python train.py --rope_base=10000.0 --rope_fraction=0.5 --qk_norm=true --parallel_block=false --init_std_o=0.0152 --seq_len=384 --train_tokens=122600000
Each number is 200 + 40 x the weight over its row's rms, rounded and kept within 0 to 999. Layers, rows and columns count from 0. The size before them is the row's rms in percent of the matrix's.

# layer 2 attention key, 96x96, rms 0.106, rows 90-95, columns 0-95
099,192,274,200,235,147,224,189,158,255,217,161,197,257,159,163,232,174,191,203,249,215,228,176,229,215,130,249,166,263,154,225,214,189,220,214,195,133,188,163,239,200,194,246,271,159,271,237,216,137,188,247,192,221,184,261,165,308,212,185,165,197,232,172,141,243,247,224,155,297,219,159,164,199,178,252,190,171,232,270,222,238,210,152,140,148,234,176,202,218,202,178,145,212,192,279,246
097,267,172,207,179,249,110,196,97,194,201,207,180,150,204,216,223,220,188,134,220,284,191,147,214,298,128,203,293,181,188,181,223,161,211,193,225,173,222,275,210,188,136,122,248,248,210,206,207,215,187,240,159,198,170,208,223,163,183,163,189,234,312,273,213,216,188,170,243,259,204,164,234,209,183,233,210,219,212,270,159,178,206,182,207,249,218,119,174,219,184,212,227,212,191,193,186
112,189,204,146,190,157,152,248,224,255,243,208,205,167,206,165,146,214,175,172,243,141,126,175,185,254,193,214,223,220,164,149,235,212,199,247,295,179,248,192,207,204,214,166,178,198,246,227,168,153,142,184,219,236,132,170,175,155,193,209,232,240,202,297,243,259,295,215,194,195,267,148,190,221,167,216,145,178,243,199,114,128,230,196,163,234,167,201,187,153,221,182,300,248,172,209,179
101,208,245,233,207,191,206,156,222,245,195,228,216,168,148,164,207,237,185,195,167,174,185,169,124,242,245,189,218,114,247,198,285,212,198,151,106,172,244,252,283,199,281,227,149,134,247,194,227,218,221,213,145,201,227,202,183,255,194,206,205,141,212,144,172,177,212,175,193,191,203,209,149,144,198,202,97,227,231,158,228,198,149,302,206,179,227,257,253,153,167,143,184,209,231,232,185
090,195,220,191,258,295,172,122,258,243,186,225,183,240,164,261,144,146,240,181,168,155,196,239,182,162,227,265,199,168,168,197,254,158,289,184,230,216,171,170,195,186,200,218,256,168,215,164,247,160,177,250,187,150,177,197,218,212,181,195,187,273,185,286,275,258,141,248,200,180,241,207,238,162,199,203,219,126,217,140,123,239,225,164,190,221,236,209,212,190,138,273,155,216,203,192,234
098,232,182,158,252,183,220,124,254,191,234,147,236,236,232,259,165,253,164,213,164,199,138,175,158,208,224,297,133,229,244,187,172,211,205,224,111,173,184,243,173,104,190,293,159,154,217,188,205,122,177,173,204,181,232,161,235,206,188,186,226,198,96,224,152,244,201,237,199,188,213,243,138,236,222,201,197,136,137,170,185,177,204,202,263,197,208,193,204,153,220,156,191,192,261,183,236
# layer 2 attention query, 96x96, rms 0.115, rows 91-95, columns 0-95
097,178,208,239,205,154,208,229,172,154,183,259,178,243,244,340,165,103,202,206,191,144,185,184,234,271,241,229,229,209,202,205,188,190,200,150,189,224,151,136,246,253,206,246,216,199,190,182,194,257,197,212,155,293,198,229,146,142,212,214,191,201,174,216,182,162,216,142,202,186,251,201,215,194,223,193,218,153,151,133,252,271,169,236,202,219,158,291,187,106,180,234,229,167,241,196,173
108,262,293,271,160,183,194,223,161,197,301,176,194,207,166,200,211,220,233,216,172,273,226,159,211,212,172,189,184,290,180,178,252,194,246,206,211,165,128,182,217,184,238,198,136,259,173,213,236,210,208,206,173,300,206,176,232,202,227,196,134,163,226,192,182,173,189,235,244,203,225,224,271,155,294,222,230,189,227,247,183,235,198,249,238,255,235,237,227,188,215,316,195,157,174,214,159
100,201,183,134,238,198,237,207,138,161,139,205,201,274,212,183,193,128,169,240,194,205,206,210,262,146,208,165,141,149,245,149,190,238,226,238,224,229,150,137,57,210,157,234,182,197,178,204,213,173,177,213,261,129,217,214,203,185,153,171,231,222,171,198,204,191,180,212,119,200,164,216,228,267,241,148,165,213,148,219,176,201,197,128,175,246,192,185,173,275,216,202,194,179,133,227,285
098,183,213,88,195,215,280,252,249,155,236,177,117,153,142,153,203,134,211,193,248,227,229,196,143,210,186,250,230,246,226,215,150,176,172,180,193,155,232,217,246,241,302,180,192,250,218,180,179,223,208,168,187,149,82,181,239,187,219,177,162,185,214,201,200,197,198,200,237,289,181,99,212,215,179,213,246,230,247,205,197,161,183,145,225,150,215,184,138,213,235,223,197,163,171,184,202
091,239,213,136,175,208,256,173,207,301,207,187,216,195,213,94,177,215,243,179,152,213,228,143,178,204,216,125,174,206,195,181,179,170,223,179,249,248,234,186,212,254,281,148,202,218,218,180,201,176,147,161,254,174,250,250,171,169,141,148,193,173,245,238,220,195,193,218,139,206,116,179,228,143,269,155,167,210,235,256,131,188,206,142,177,190,173,165,235,272,211,167,191,212,120,147,187
# layer 2 attention value, 96x96, rms 0.111, rows 64-94, columns 0-95
107,248,222,193,152,159,162,157,242,184,223,268,291,218,167,193,157,202,268,215,167,175,142,212,152,200,199,186,163,152,203,137,176,238,193,226,197,135,188,225,154,167,198,230,248,189,192,230,231,174,122,121,208,272,277,186,235,139,181,158,226,217,162,161,204,174,213,197,209,138,87,160,172,202,172,250,175,184,206,181,160,191,267,264,209,191,205,244,287,181,162,253,229,162,185,165,199
097,238,185,174,234,151,188,189,198,139,90,240,159,241,209,151,257,156,219,254,183,201,171,199,245,172,215,191,159,247,281,211,209,234,157,280,194,228,143,173,204,214,152,240,173,192,296,230,234,169,271,168,207,183,181,197,243,210,187,261,184,233,136,223,202,240,225,224,170,243,217,199,156,271,168,158,193,227,144,161,190,147,263,208,224,170,221,235,210,180,307,167,209,138,207,250,204
120,248,234,193,249,130,237,198,163,250,247,222,218,259,233,143,165,173,174,217,209,237,220,225,171,210,169,140,199,150,143,181,224,229,222,216,239,229,218,164,191,170,184,221,264,240,187,240,246,184,129,234,192,166,232,249,216,199,178,122,81,162,190,128,177,245,233,188,234,181,195,106,167,189,242,202,125,202,273,210,220,215,252,279,224,148,199,195,204,223,261,190,171,182,146,249,242
117,152,190,234,208,206,212,213,175,249,218,182,169,124,207,154,198,202,170,194,173,121,178,175,183,236,252,138,245,173,214,159,195,230,290,207,197,246,131,209,223,264,229,200,234,171,195,167,182,202,146,292,167,199,246,234,213,247,171,179,203,226,233,150,308,206,232,193,257,256,151,214,186,252,226,220,216,162,94,204,190,206,151,157,205,168,189,260,146,227,215,160,152,234,142,208,281
093,251,173,233,245,222,183,150,201,201,158,193,172,218,208,144,305,217,225,182,182,202,261,267,192,204,165,277,211,186,155,196,267,194,239,208,215,218,220,185,156,190,270,164,226,223,162,175,144,221,145,191,195,212,227,263,192,163,171,172,230,215,185,224,144,162,159,165,111,201,184,163,232,188,309,219,227,186,247,255,167,217,231,202,223,131,245,150,235,166,128,181,145,186,170,136,115
093,277,239,171,252,208,147,212,209,261,225,210,295,180,294,234,119,234,223,208,181,137,160,193,235,214,249,222,170,209,197,224,140,238,205,277,187,211,187,253,165,205,245,199,219,179,164,229,136,193,184,168,216,173,165,231,180,226,221,254,247,225,164,234,198,257,150,209,167,228,183,248,239,152,136,114,228,155,171,168,213,118,190,279,238,242,212,179,179,187,129,209,164,202,195,239,172
101,146,216,143,230,176,221,205,196,183,227,197,183,229,182,225,222,226,212,213,206,286,215,123,165,261,283,189,211,249,188,181,175,222,127,187,184,185,248,244,222,208,284,95,180,188,231,168,143,271,157,153,214,164,210,140,160,246,295,209,193,145,211,214,181,226,215,250,207,204,271,239,225,156,226,231,215,208,245,219,234,236,185,166,228,232,186,189,187,210,176,247,190,150,240,115,110
129,259,170,191,157,150,253,196,305,193,168,206,198,220,196,228,199,182,205,167,163,161,153,220,197,164,152,197,201,155,182,241,219,228,197,264,208,195,187,183,222,140,169,227,231,200,170,233,254,200,240,187,228,222,203,184,138,236,223,161,173,249,239,199,147,226,218,166,239,150,155,288,155,221,146,147,139,257,188,172,199,197,306,264,164,240,189,240,202,61,182,236,143,230,238,218,207
127,261,191,193,171,159,220,190,204,251,202,230,236,219,171,159,189,204,165,205,166,128,150,196,221,158,151,144,129,143,171,251,244,212,268,230,205,229,205,207,152,148,155,217,237,237,181,262,279,142,241,129,213,252,194,241,193,162,174,106,170,212,199,172,172,200,180,160,171,139,185,177,166,196,182,186,165,202,247,264,172,182,325,260,175,163,203,204,219,132,219,175,180,179,193,226,273
092,140,235,180,168,245,223,265,236,130,140,170,160,164,246,273,199,206,290,110,201,198,176,172,154,220,264,223,225,201,193,214,168,209,167,307,109,177,198,209,201,199,189,168,197,171,144,124,204,229,196,220,221,170,217,206,242,213,273,264,215,206,211,245,169,235,185,215,175,193,251,247,224,261,169,196,257,221,144,239,252,186,221,168,183,212,209,123,220,166,202,229,211,257,270,192,170
139,240,211,173,181,151,223,175,245,199,152,250,213,206,158,156,174,185,199,196,99,158,102,212,214,162,201,184,188,153,183,197,251,266,262,259,176,218,175,175,207,136,142,242,218,186,206,218,279,168,225,171,214,263,227,185,176,210,172,170,239,279,197,142,198,228,232,212,190,166,112,272,160,200,174,186,198,271,162,203,193,206,273,224,195,176,179,261,270,97,196,203,186,199,222,209,257
117,175,157,212,171,227,247,268,226,164,103,192,87,199,242,199,206,146,215,200,239,135,185,215,251,142,138,143,226,194,237,202,225,217,202,210,186,221,150,180,188,179,220,233,232,242,258,193,246,175,255,116,202,263,210,178,222,172,168,185,144,161,216,274,201,243,152,149,239,153,193,133,165,268,178,223,210,221,148,142,193,152,147,203,211,243,218,156,173,212,178,158,193,247,214,220,269
114,222,174,136,214,256,211,177,152,245,211,188,151,225,183,177,234,114,127,210,220,151,216,169,233,211,142,216,172,199,122,170,290,203,193,196,297,275,265,229,189,222,188,248,243,244,222,185,172,171,193,201,174,216,177,160,154,231,139,229,252,182,238,223,226,114,249,236,155,224,178,188,186,240,114,135,144,265,181,157,192,134,180,254,177,173,191,156,174,166,199,200,221,203,179,217,198
087,230,230,213,257,172,160,213,210,243,247,232,282,169,276,203,208,277,231,226,189,168,218,254,172,236,225,291,203,218,175,230,99,221,151,260,202,245,172,136,249,192,153,172,224,130,208,230,158,218,142,253,183,208,150,261,228,217,209,242,224,248,148,160,272,256,180,216,189,239,222,261,235,204,173,163,191,238,215,187,202,211,144,165,235,232,197,291,240,223,168,226,167,178,212,232,193
116,227,177,182,199,216,253,231,202,159,146,229,83,229,167,215,240,198,151,226,174,162,177,139,257,200,212,209,222,196,245,246,203,166,281,195,202,309,189,206,229,173,176,274,340,213,231,159,233,201,250,219,198,234,213,219,180,194,170,238,245,234,139,229,191,226,187,175,217,164,205,178,160,233,176,164,210,203,103,150,240,159,195,226,186,197,198,152,207,171,177,159,109,229,180,235,234
094,168,125,274,191,265,174,135,208,187,180,186,152,215,158,281,179,243,206,206,241,197,274,196,302,188,211,227,256,228,247,242,239,117,171,155,145,211,201,243,150,165,173,219,183,241,168,188,231,208,227,246,236,184,224,196,155,220,170,254,258,184,191,264,171,236,185,173,243,153,180,161,223,229,261,163,219,147,192,166,192,168,134,168,150,195,170,131,219,212,178,188,257,242,134,154,219
106,208,194,213,191,244,137,147,161,231,188,106,219,245,188,131,233,208,194,171,217,206,197,224,187,221,205,243,163,188,196,135,208,162,230,169,207,218,250,274,180,210,247,177,162,191,161,177,201,158,229,211,182,252,267,179,203,133,185,143,246,161,196,227,140,84,226,201,137,212,173,119,154,202,165,170,150,247,142,239,161,177,287,239,175,151,183,158,235,163,238,185,247,133,179,165,234
127,274,138,210,131,228,301,191,212,220,164,165,182,171,292,225,180,127,181,165,164,202,197,215,193,177,162,120,232,171,110,207,208,194,240,244,198,246,171,189,185,150,189,187,239,205,149,190,247,153,198,218,206,172,221,244,188,178,183,203,111,172,223,186,180,244,176,180,182,176,184,220,163,244,220,214,183,195,209,143,207,112,210,287,212,219,214,120,209,159,196,165,228,210,135,282,124
091,194,274,237,296,222,218,229,110,142,201,186,175,206,195,211,200,260,224,195,184,217,151,238,199,233,173,249,142,262,230,138,213,147,285,190,194,259,192,189,153,278,185,186,156,238,232,167,157,181,99,209,175,196,223,223,225,131,173,206,209,231,211,208,209,189,177,126,195,241,174,136,184,145,250,249,170,184,231,162,176,207,208,220,193,124,203,200,188,230,259,230,245,119,186,178,254
114,178,146,205,193,183,220,203,229,288,223,240,175,226,165,177,259,152,205,201,262,197,269,239,168,186,214,195,173,163,191,198,207,239,122,137,277,155,227,163,141,213,250,147,232,248,192,233,182,238,154,77,221,110,152,181,200,239,181,191,188,218,223,174,241,214,176,133,230,161,204,144,224,182,260,237,199,231,239,179,172,183,165,194,173,231,181,210,217,247,150,237,141,170,145,119,176
099,286,163,114,198,278,212,215,217,170,109,222,170,216,218,210,192,181,184,170,150,147,200,155,235,119,127,192,184,238,256,227,213,208,231,229,199,178,185,215,181,164,198,214,271,177,280,181,166,142,176,153,192,183,238,148,156,213,159,225,236,196,270,233,164,228,140,214,112,208,118,234,172,180,145,169,159,265,177,191,186,137,226,255,201,229,224,142,208,168,210,182,204,139,195,197,203
116,247,216,185,199,137,163,203,214,137,250,267,251,212,221,229,189,226,284,188,177,182,175,188,199,243,181,172,181,186,164,218,188,235,145,203,177,147,211,216,199,197,233,181,242,238,175,254,166,213,184,125,229,250,269,199,181,130,245,132,262,205,210,176,210,168,177,192,175,112,184,229,234,159,186,203,197,234,238,233,192,202,290,289,210,182,188,283,211,82,169,239,194,175,253,140,148
125,112,193,225,223,240,219,221,217,187,123,217,181,179,194,211,281,229,200,195,227,211,185,154,196,286,216,218,232,202,198,200,168,173,131,142,166,188,225,160,211,288,186,141,187,149,196,161,153,249,195,216,198,127,193,172,222,218,234,279,160,186,168,191,182,175,227,246,188,270,295,174,195,253,183,200,214,174,180,185,203,187,103,140,206,275,231,237,168,284,279,220,245,222,219,178,166
137,167,163,176,179,267,193,199,134,215,191,212,101,213,130,146,273,171,159,214,241,193,216,153,230,159,243,211,214,187,268,239,188,189,130,139,208,209,195,221,153,259,272,204,134,156,186,179,172,162,209,187,233,159,179,191,203,183,151,255,190,202,202,249,225,123,260,253,220,249,152,164,164,267,163,254,194,161,151,142,171,143,209,175,163,225,196,185,159,264,202,209,253,201,194,174,270
105,211,199,224,209,133,198,175,194,145,166,224,219,260,233,253,252,229,235,206,193,172,158,176,255,194,167,164,170,200,160,166,243,195,203,147,210,154,181,153,195,220,274,176,233,251,198,256,193,186,168,99,258,232,202,195,215,142,204,141,211,207,154,149,206,214,151,200,128,148,155,163,228,148,340,234,237,228,203,293,155,229,255,218,218,188,224,247,235,198,192,234,208,210,125,212,219
104,207,113,162,209,213,206,239,251,232,256,188,117,210,208,161,212,165,243,199,258,182,241,112,215,180,165,253,220,223,216,202,225,154,101,209,280,251,293,191,193,220,242,237,258,211,170,162,198,236,182,177,214,170,190,134,162,235,171,168,184,205,225,228,196,116,184,234,133,186,217,168,202,164,284,224,194,218,285,212,163,178,194,188,194,164,162,166,112,202,173,173,201,169,205,136,183
096,212,160,206,211,215,225,203,259,236,149,210,255,230,238,207,211,168,190,207,154,148,195,175,217,220,155,127,213,223,134,142,231,230,244,229,236,260,289,187,138,167,149,237,315,191,226,220,250,165,233,165,203,287,251,230,181,240,161,145,206,243,199,140,162,151,174,149,154,183,164,187,144,242,223,182,197,268,259,256,168,225,205,222,225,221,210,156,207,165,215,182,223,258,137,186,235
128,144,195,200,216,202,131,163,135,185,241,203,279,216,187,223,190,189,239,191,239,275,228,175,196,213,198,256,179,215,161,166,220,145,148,128,192,148,245,226,194,244,224,143,99,132,220,182,152,231,155,174,181,176,197,160,181,153,243,172,222,164,217,182,204,138,230,238,194,195,298,174,256,195,200,220,184,196,285,257,205,218,202,161,192,158,202,210,227,257,229,255,268,162,173,113,148
101,161,214,233,185,169,256,235,276,219,157,223,184,141,207,239,261,207,231,228,212,229,216,217,211,239,231,261,232,199,190,143,192,166,165,200,148,221,204,134,165,152,136,146,228,215,173,155,144,280,153,178,208,239,177,169,238,207,189,239,173,224,170,208,182,235,184,137,214,233,327,164,228,265,234,201,228,240,130,249,232,188,179,166,201,299,191,183,200,214,173,237,116,236,179,141,183
107,178,199,171,171,151,261,240,255,243,199,231,143,223,154,96,220,140,220,227,232,179,192,174,141,198,255,194,232,171,162,166,150,262,232,233,313,243,266,175,203,222,259,229,208,190,225,183,219,206,201,185,202,281,250,162,153,214,224,105,233,162,241,215,177,130,221,204,237,164,180,217,172,224,229,202,212,224,136,216,182,147,236,208,189,194,192,218,95,129,228,170,197,196,177,182,166
099,216,127,179,166,256,247,177,230,233,153,193,99,217,157,191,309,181,147,179,217,170,152,119,269,155,190,223,176,171,189,201,226,180,221,230,235,235,264,203,188,165,176,263,200,258,252,160,184,182,227,133,227,179,197,226,200,179,135,198,249,204,207,319,171,180,200,206,145,218,167,170,156,206,200,131,166,165,172,182,186,129,177,177,146,208,185,181,172,244,232,203,182,264,154,230,199
# layer 2 attention output (transposed), 96x96, rms 0.26, rows 64-94, columns 0-95
094,207,137,126,193,141,183,208,224,214,151,205,163,139,209,183,148,156,169,234,227,246,163,265,192,209,232,166,273,168,156,188,256,216,277,201,220,232,196,157,197,183,197,241,221,228,242,243,224,216,264,278,204,241,189,145,239,151,228,199,201,229,223,160,190,237,258,300,151,252,190,238,188,148,188,163,157,237,132,178,153,200,171,253,206,226,220,224,256,153,249,118,232,246,153,203,167
098,148,212,175,232,174,183,182,156,204,220,241,206,273,227,227,187,135,206,162,266,251,203,172,229,213,215,224,292,190,227,234,189,197,238,115,149,139,177,200,214,197,185,221,261,187,198,153,225,142,180,126,209,147,176,209,221,185,194,247,169,227,151,236,145,211,282,294,165,236,193,226,211,156,223,204,175,217,218,216,162,215,151,186,261,264,176,255,292,114,208,251,221,224,189,141,249
098,178,212,217,185,175,199,144,161,165,156,171,204,160,231,257,168,213,123,227,171,210,218,140,245,190,219,232,220,212,244,201,242,251,282,121,215,141,183,175,151,193,173,229,157,248,231,199,191,210,246,271,220,114,164,227,128,171,162,221,149,259,206,205,198,189,199,96,177,264,244,141,219,204,140,181,217,186,195,182,140,187,163,243,239,208,181,175,219,193,212,204,191,111,97,196,159
106,186,170,237,154,224,222,179,180,228,245,214,208,132,201,194,233,194,160,225,151,124,178,250,153,213,212,238,282,220,236,231,154,111,183,207,188,207,135,59,169,227,209,171,209,194,126,157,163,225,219,232,198,234,231,268,217,257,216,222,179,179,207,146,253,189,209,207,171,221,223,267,193,216,220,145,186,158,234,232,264,146,206,141,212,137,168,212,125,218,189,188,139,164,160,204,255
100,192,199,267,157,304,211,235,231,207,185,246,218,190,160,142,174,175,199,235,241,159,201,171,189,227,233,238,133,196,150,255,69,192,187,211,195,136,207,183,184,144,129,231,260,195,183,187,160,145,215,205,227,211,285,219,181,174,188,185,208,207,183,149,190,162,198,171,223,208,258,164,211,169,168,271,202,311,182,202,208,221,223,194,208,128,95,211,223,230,209,209,184,269,198,169,227
108,213,166,175,203,199,184,162,192,182,228,193,254,196,223,222,184,193,174,213,187,194,202,199,238,207,185,262,200,166,204,88,136,94,152,208,163,161,184,174,302,140,154,226,282,240,207,233,151,233,262,222,189,237,166,193,232,237,115,180,251,196,183,193,224,224,185,194,259,148,169,163,166,192,140,213,150,187,239,217,183,172,201,209,164,251,295,178,314,173,221,174,201,219,172,178,150
095,255,244,171,148,96,187,228,216,167,188,155,207,168,152,169,140,188,179,195,180,275,264,147,210,198,183,164,235,271,209,172,218,183,134,245,198,162,178,151,206,200,174,178,147,176,127,168,130,248,183,258,262,218,213,185,200,201,238,206,242,234,307,228,130,196,251,266,215,185,169,189,251,201,227,180,156,167,230,222,263,174,235,220,195,245,138,249,164,179,223,176,182,179,252,206,147
104,187,118,194,256,204,252,213,210,200,126,206,164,176,220,172,212,214,206,129,203,197,188,186,167,175,241,171,188,250,164,200,204,208,167,100,183,252,181,165,210,212,169,185,149,177,204,226,168,168,188,157,167,215,207,131,178,255,206,265,210,136,247,162,164,214,156,185,108,94,192,237,229,160,125,221,244,121,214,147,204,220,239,100,131,255,166,169,235,219,210,164,184,208,222,168,201
097,271,108,260,216,202,249,258,225,221,226,177,107,192,206,253,210,211,198,195,279,182,271,212,267,266,269,143,161,233,220,184,262,191,169,253,194,187,210,158,207,217,138,277,176,182,261,170,223,240,202,311,197,155,197,195,183,171,161,254,165,242,173,151,258,195,178,145,195,170,210,264,216,185,203,219,181,217,194,232,213,184,143,244,242,177,218,238,265,196,198,235,195,198,180,185,182
103,193,209,279,220,281,249,241,253,200,208,272,231,199,168,151,220,215,174,204,185,202,186,171,203,214,140,173,195,224,208,205,170,127,238,211,193,169,196,255,218,200,193,178,198,156,302,199,127,239,214,218,135,212,156,243,238,201,224,182,164,221,240,176,166,231,194,203,275,246,109,202,249,203,259,239,228,162,181,110,129,184,261,166,192,249,158,281,138,204,132,176,164,235,200,191,207
100,158,173,219,218,172,263,194,192,231,164,188,203,179,156,233,258,195,207,193,247,141,237,163,236,204,146,179,299,240,204,201,251,229,185,202,211,281,270,107,206,260,200,239,199,180,216,172,181,219,248,171,151,273,211,170,178,218,242,205,219,234,148,193,161,260,248,225,189,247,216,268,177,255,274,248,158,207,178,201,224,215,173,162,154,197,75,182,226,166,284,220,200,162,184,173,200
096,203,231,216,220,248,212,205,207,139,209,204,224,213,246,281,191,141,214,219,206,215,174,241,220,160,204,212,134,131,204,335,132,193,193,173,319,201,207,285,210,187,139,214,201,190,213,184,156,221,219,226,192,148,168,116,266,238,255,212,168,162,194,238,208,236,210,224,142,200,166,185,280,216,231,208,240,172,153,164,230,211,231,160,226,162,260,211,239,238,188,213,203,237,187,269,241
111,188,237,175,205,271,207,165,206,150,154,171,192,181,186,229,276,246,211,217,273,268,169,221,203,174,178,203,259,133,226,182,153,254,205,181,167,239,271,260,207,223,205,186,203,183,174,110,144,199,125,233,213,244,173,191,76,221,209,230,203,137,219,101,195,212,177,200,196,220,176,223,167,213,126,206,152,247,261,160,234,179,216,165,220,163,202,171,186,208,137,231,184,162,176,270,172
106,261,173,290,217,174,171,218,167,202,164,160,203,184,193,171,190,144,235,232,248,135,230,277,183,188,207,283,247,162,145,222,190,232,221,202,228,164,195,139,269,185,263,186,272,237,175,173,155,161,211,195,235,166,263,185,223,192,166,228,226,216,172,164,173,142,230,223,242,206,168,232,255,249,190,191,201,196,196,168,144,117,249,231,77,222,224,168,256,230,127,212,179,223,200,146,200
106,192,260,152,211,260,182,143,221,111,221,228,164,193,264,210,192,210,244,217,229,145,209,207,213,224,192,131,212,268,314,174,138,208,219,201,222,209,204,104,175,218,193,269,234,210,220,189,173,229,173,218,175,174,195,226,151,232,230,145,256,141,130,214,156,172,143,182,222,227,115,222,310,196,171,245,214,273,246,218,169,210,195,198,182,171,213,202,133,163,214,180,199,215,231,196,236
099,208,171,213,208,295,156,168,209,188,160,237,212,223,261,167,276,171,187,154,183,216,208,165,204,198,214,230,60,180,160,258,164,160,244,230,223,235,158,218,192,218,153,219,212,256,218,196,148,235,202,221,193,163,188,290,140,237,171,176,236,171,166,186,130,220,136,200,116,165,185,188,204,182,278,235,130,215,181,224,202,220,233,214,196,203,240,164,142,249,141,218,207,213,274,159,159
104,251,243,160,176,276,202,159,166,223,198,206,221,144,201,252,199,244,80,291,215,250,184,205,221,125,230,107,160,168,170,207,224,198,251,174,213,200,185,184,216,231,167,226,225,248,248,128,208,191,117,158,245,205,245,243,164,208,209,250,212,201,150,194,190,159,271,207,183,225,241,273,184,205,208,200,195,179,147,169,230,227,178,186,174,263,186,186,216,234,253,299,224,229,154,193,166
115,195,180,187,209,275,200,197,203,120,133,229,272,181,212,171,181,214,241,215,198,222,254,197,218,179,230,250,182,223,219,270,196,238,160,183,90,207,183,190,238,149,154,224,203,206,183,191,221,202,187,255,194,109,198,252,227,229,261,225,131,200,191,196,285,273,175,95,196,211,146,248,188,212,185,211,230,183,156,174,219,292,263,257,230,139,199,215,202,166,218,175,186,272,179,231,164
096,167,261,277,152,183,228,219,144,168,183,135,204,254,205,252,200,214,173,195,176,181,132,232,168,254,225,181,156,186,246,130,245,195,294,120,195,209,178,198,173,175,191,233,273,252,215,236,218,219,195,231,218,291,225,225,151,234,131,215,197,188,224,214,207,209,260,170,266,240,145,185,250,189,250,127,220,218,158,255,204,191,232,221,206,153,143,260,160,227,194,261,177,221,257,187,227
104,173,184,196,227,183,233,219,196,229,195,198,194,251,206,139,189,197,178,236,250,162,198,176,201,204,129,164,210,63,234,281,186,236,165,218,191,210,215,233,282,206,150,205,114,261,156,191,172,151,222,222,243,212,264,197,207,145,175,131,147,111,239,213,258,205,178,170,123,224,189,149,227,133,208,245,190,206,241,143,223,185,251,228,251,247,251,186,193,183,199,237,150,213,148,196,194
094,232,236,148,226,326,241,151,235,176,191,182,231,284,252,211,302,212,157,195,184,153,197,194,196,246,205,219,167,233,315,270,131,183,209,210,131,255,189,233,237,166,205,236,224,152,133,174,160,222,219,234,155,157,259,152,192,229,182,209,216,195,239,226,207,146,204,239,178,207,152,226,175,234,168,187,224,260,205,213,201,206,257,157,150,172,254,188,192,216,233,235,202,169,163,203,246
110,165,117,153,162,164,230,202,202,193,179,212,216,175,206,279,168,181,185,227,182,155,186,181,177,267,165,110,220,131,145,190,124,218,151,224,172,90,166,191,229,169,268,237,195,197,195,213,187,218,185,182,181,194,188,148,206,211,247,233,219,297,195,219,189,180,153,245,188,155,194,208,188,170,209,290,179,186,206,235,190,161,135,254,107,242,252,151,222,248,152,135,166,232,180,209,178
100,159,192,239,246,163,251,232,98,223,237,150,267,192,194,267,181,142,261,201,225,170,226,221,180,147,233,217,176,163,235,197,165,247,240,235,188,194,105,278,224,220,237,105,196,162,206,191,168,202,166,219,175,169,197,239,287,206,194,186,246,202,182,182,220,152,236,210,219,228,183,123,194,214,210,193,161,285,194,179,172,208,246,141,220,247,161,236,187,278,216,173,148,216,117,212,180
102,215,213,225,223,271,156,249,155,241,175,186,242,240,170,199,181,193,207,202,223,241,208,258,164,249,204,148,186,225,270,246,198,208,235,202,137,208,210,241,223,220,227,159,231,271,254,171,178,226,193,182,146,180,281,165,262,280,100,178,209,166,289,176,188,265,254,217,90,212,224,221,220,213,211,225,223,235,224,243,204,167,213,143,209,220,205,203,200,187,171,219,116,229,169,284,165
098,181,153,204,198,192,210,253,195,198,197,211,183,197,212,175,267,213,309,250,135,152,241,128,167,201,214,219,197,150,196,167,188,256,218,227,238,135,182,212,175,198,177,191,221,210,172,123,259,166,245,214,173,318,207,119,227,215,281,224,207,221,204,259,179,244,192,202,207,255,199,233,187,170,185,224,188,220,160,221,173,149,197,156,253,272,152,164,241,239,211,246,165,85,230,160,212
100,174,222,216,235,214,188,175,164,260,164,195,212,259,228,170,224,224,185,194,261,172,184,204,211,227,177,207,167,213,195,238,132,286,90,191,274,209,170,263,231,232,173,194,161,245,196,175,162,262,157,200,160,271,175,222,156,115,218,259,205,158,182,182,152,160,154,243,178,195,216,286,231,195,119,183,224,228,203,269,163,256,229,212,184,158,210,218,146,181,233,250,129,136,158,195,170
082,202,184,276,224,234,193,218,144,178,160,207,117,230,292,222,205,251,182,212,202,187,221,228,184,234,215,190,133,143,161,217,141,155,209,203,213,192,234,193,245,144,125,225,110,205,186,118,210,239,144,205,177,135,160,153,191,172,228,108,240,213,219,174,203,125,218,210,194,269,223,194,162,235,211,172,186,225,114,124,225,230,132,197,242,163,183,196,206,197,235,177,236,210,225,264,165
088,234,173,190,227,153,215,233,238,211,212,195,118,219,139,173,209,219,137,245,169,254,181,203,140,181,137,178,138,184,149,137,232,252,170,150,202,147,166,216,230,232,296,166,142,199,156,228,216,123,161,207,220,198,212,228,187,253,208,212,194,225,202,228,171,167,225,266,202,255,215,189,106,201,243,166,143,235,222,330,197,220,217,232,221,187,183,138,175,172,191,148,156,185,244,166,169
101,204,209,196,207,185,224,215,211,204,173,226,142,163,143,170,241,223,204,186,158,146,257,226,188,209,186,172,172,205,191,305,165,253,191,190,225,174,178,244,303,233,188,185,297,137,215,158,237,263,264,166,305,244,244,207,172,266,213,198,248,165,229,191,152,119,186,244,255,194,145,151,236,172,220,177,176,201,272,169,215,255,170,191,242,164,218,260,215,216,231,210,177,174,172,147,179
113,180,204,242,178,151,188,185,209,161,196,184,214,148,224,152,196,240,111,230,196,169,246,245,244,184,239,183,292,277,217,208,211,238,172,225,278,200,194,266,214,205,148,210,172,211,148,196,218,208,151,194,85,215,212,156,195,194,224,198,232,130,151,231,215,243,189,237,224,185,229,186,125,132,200,208,262,250,213,181,195,260,175,205,201,183,127,210,157,198,130,198,126,148,276,196,267
094,212,236,166,230,311,191,177,153,233,187,190,184,207,287,240,178,156,213,255,241,194,202,236,168,246,155,156,216,211,158,226,220,198,181,161,199,246,210,229,177,201,198,232,179,169,147,52,147,210,166,245,215,251,176,160,184,280,169,170,115,121,207,169,213,206,201,177,220,209,190,174,208,147,233,206,184,195,201,214,202,201,200,245,242,177,230,204,185,327,253,189,247,190,225,143,163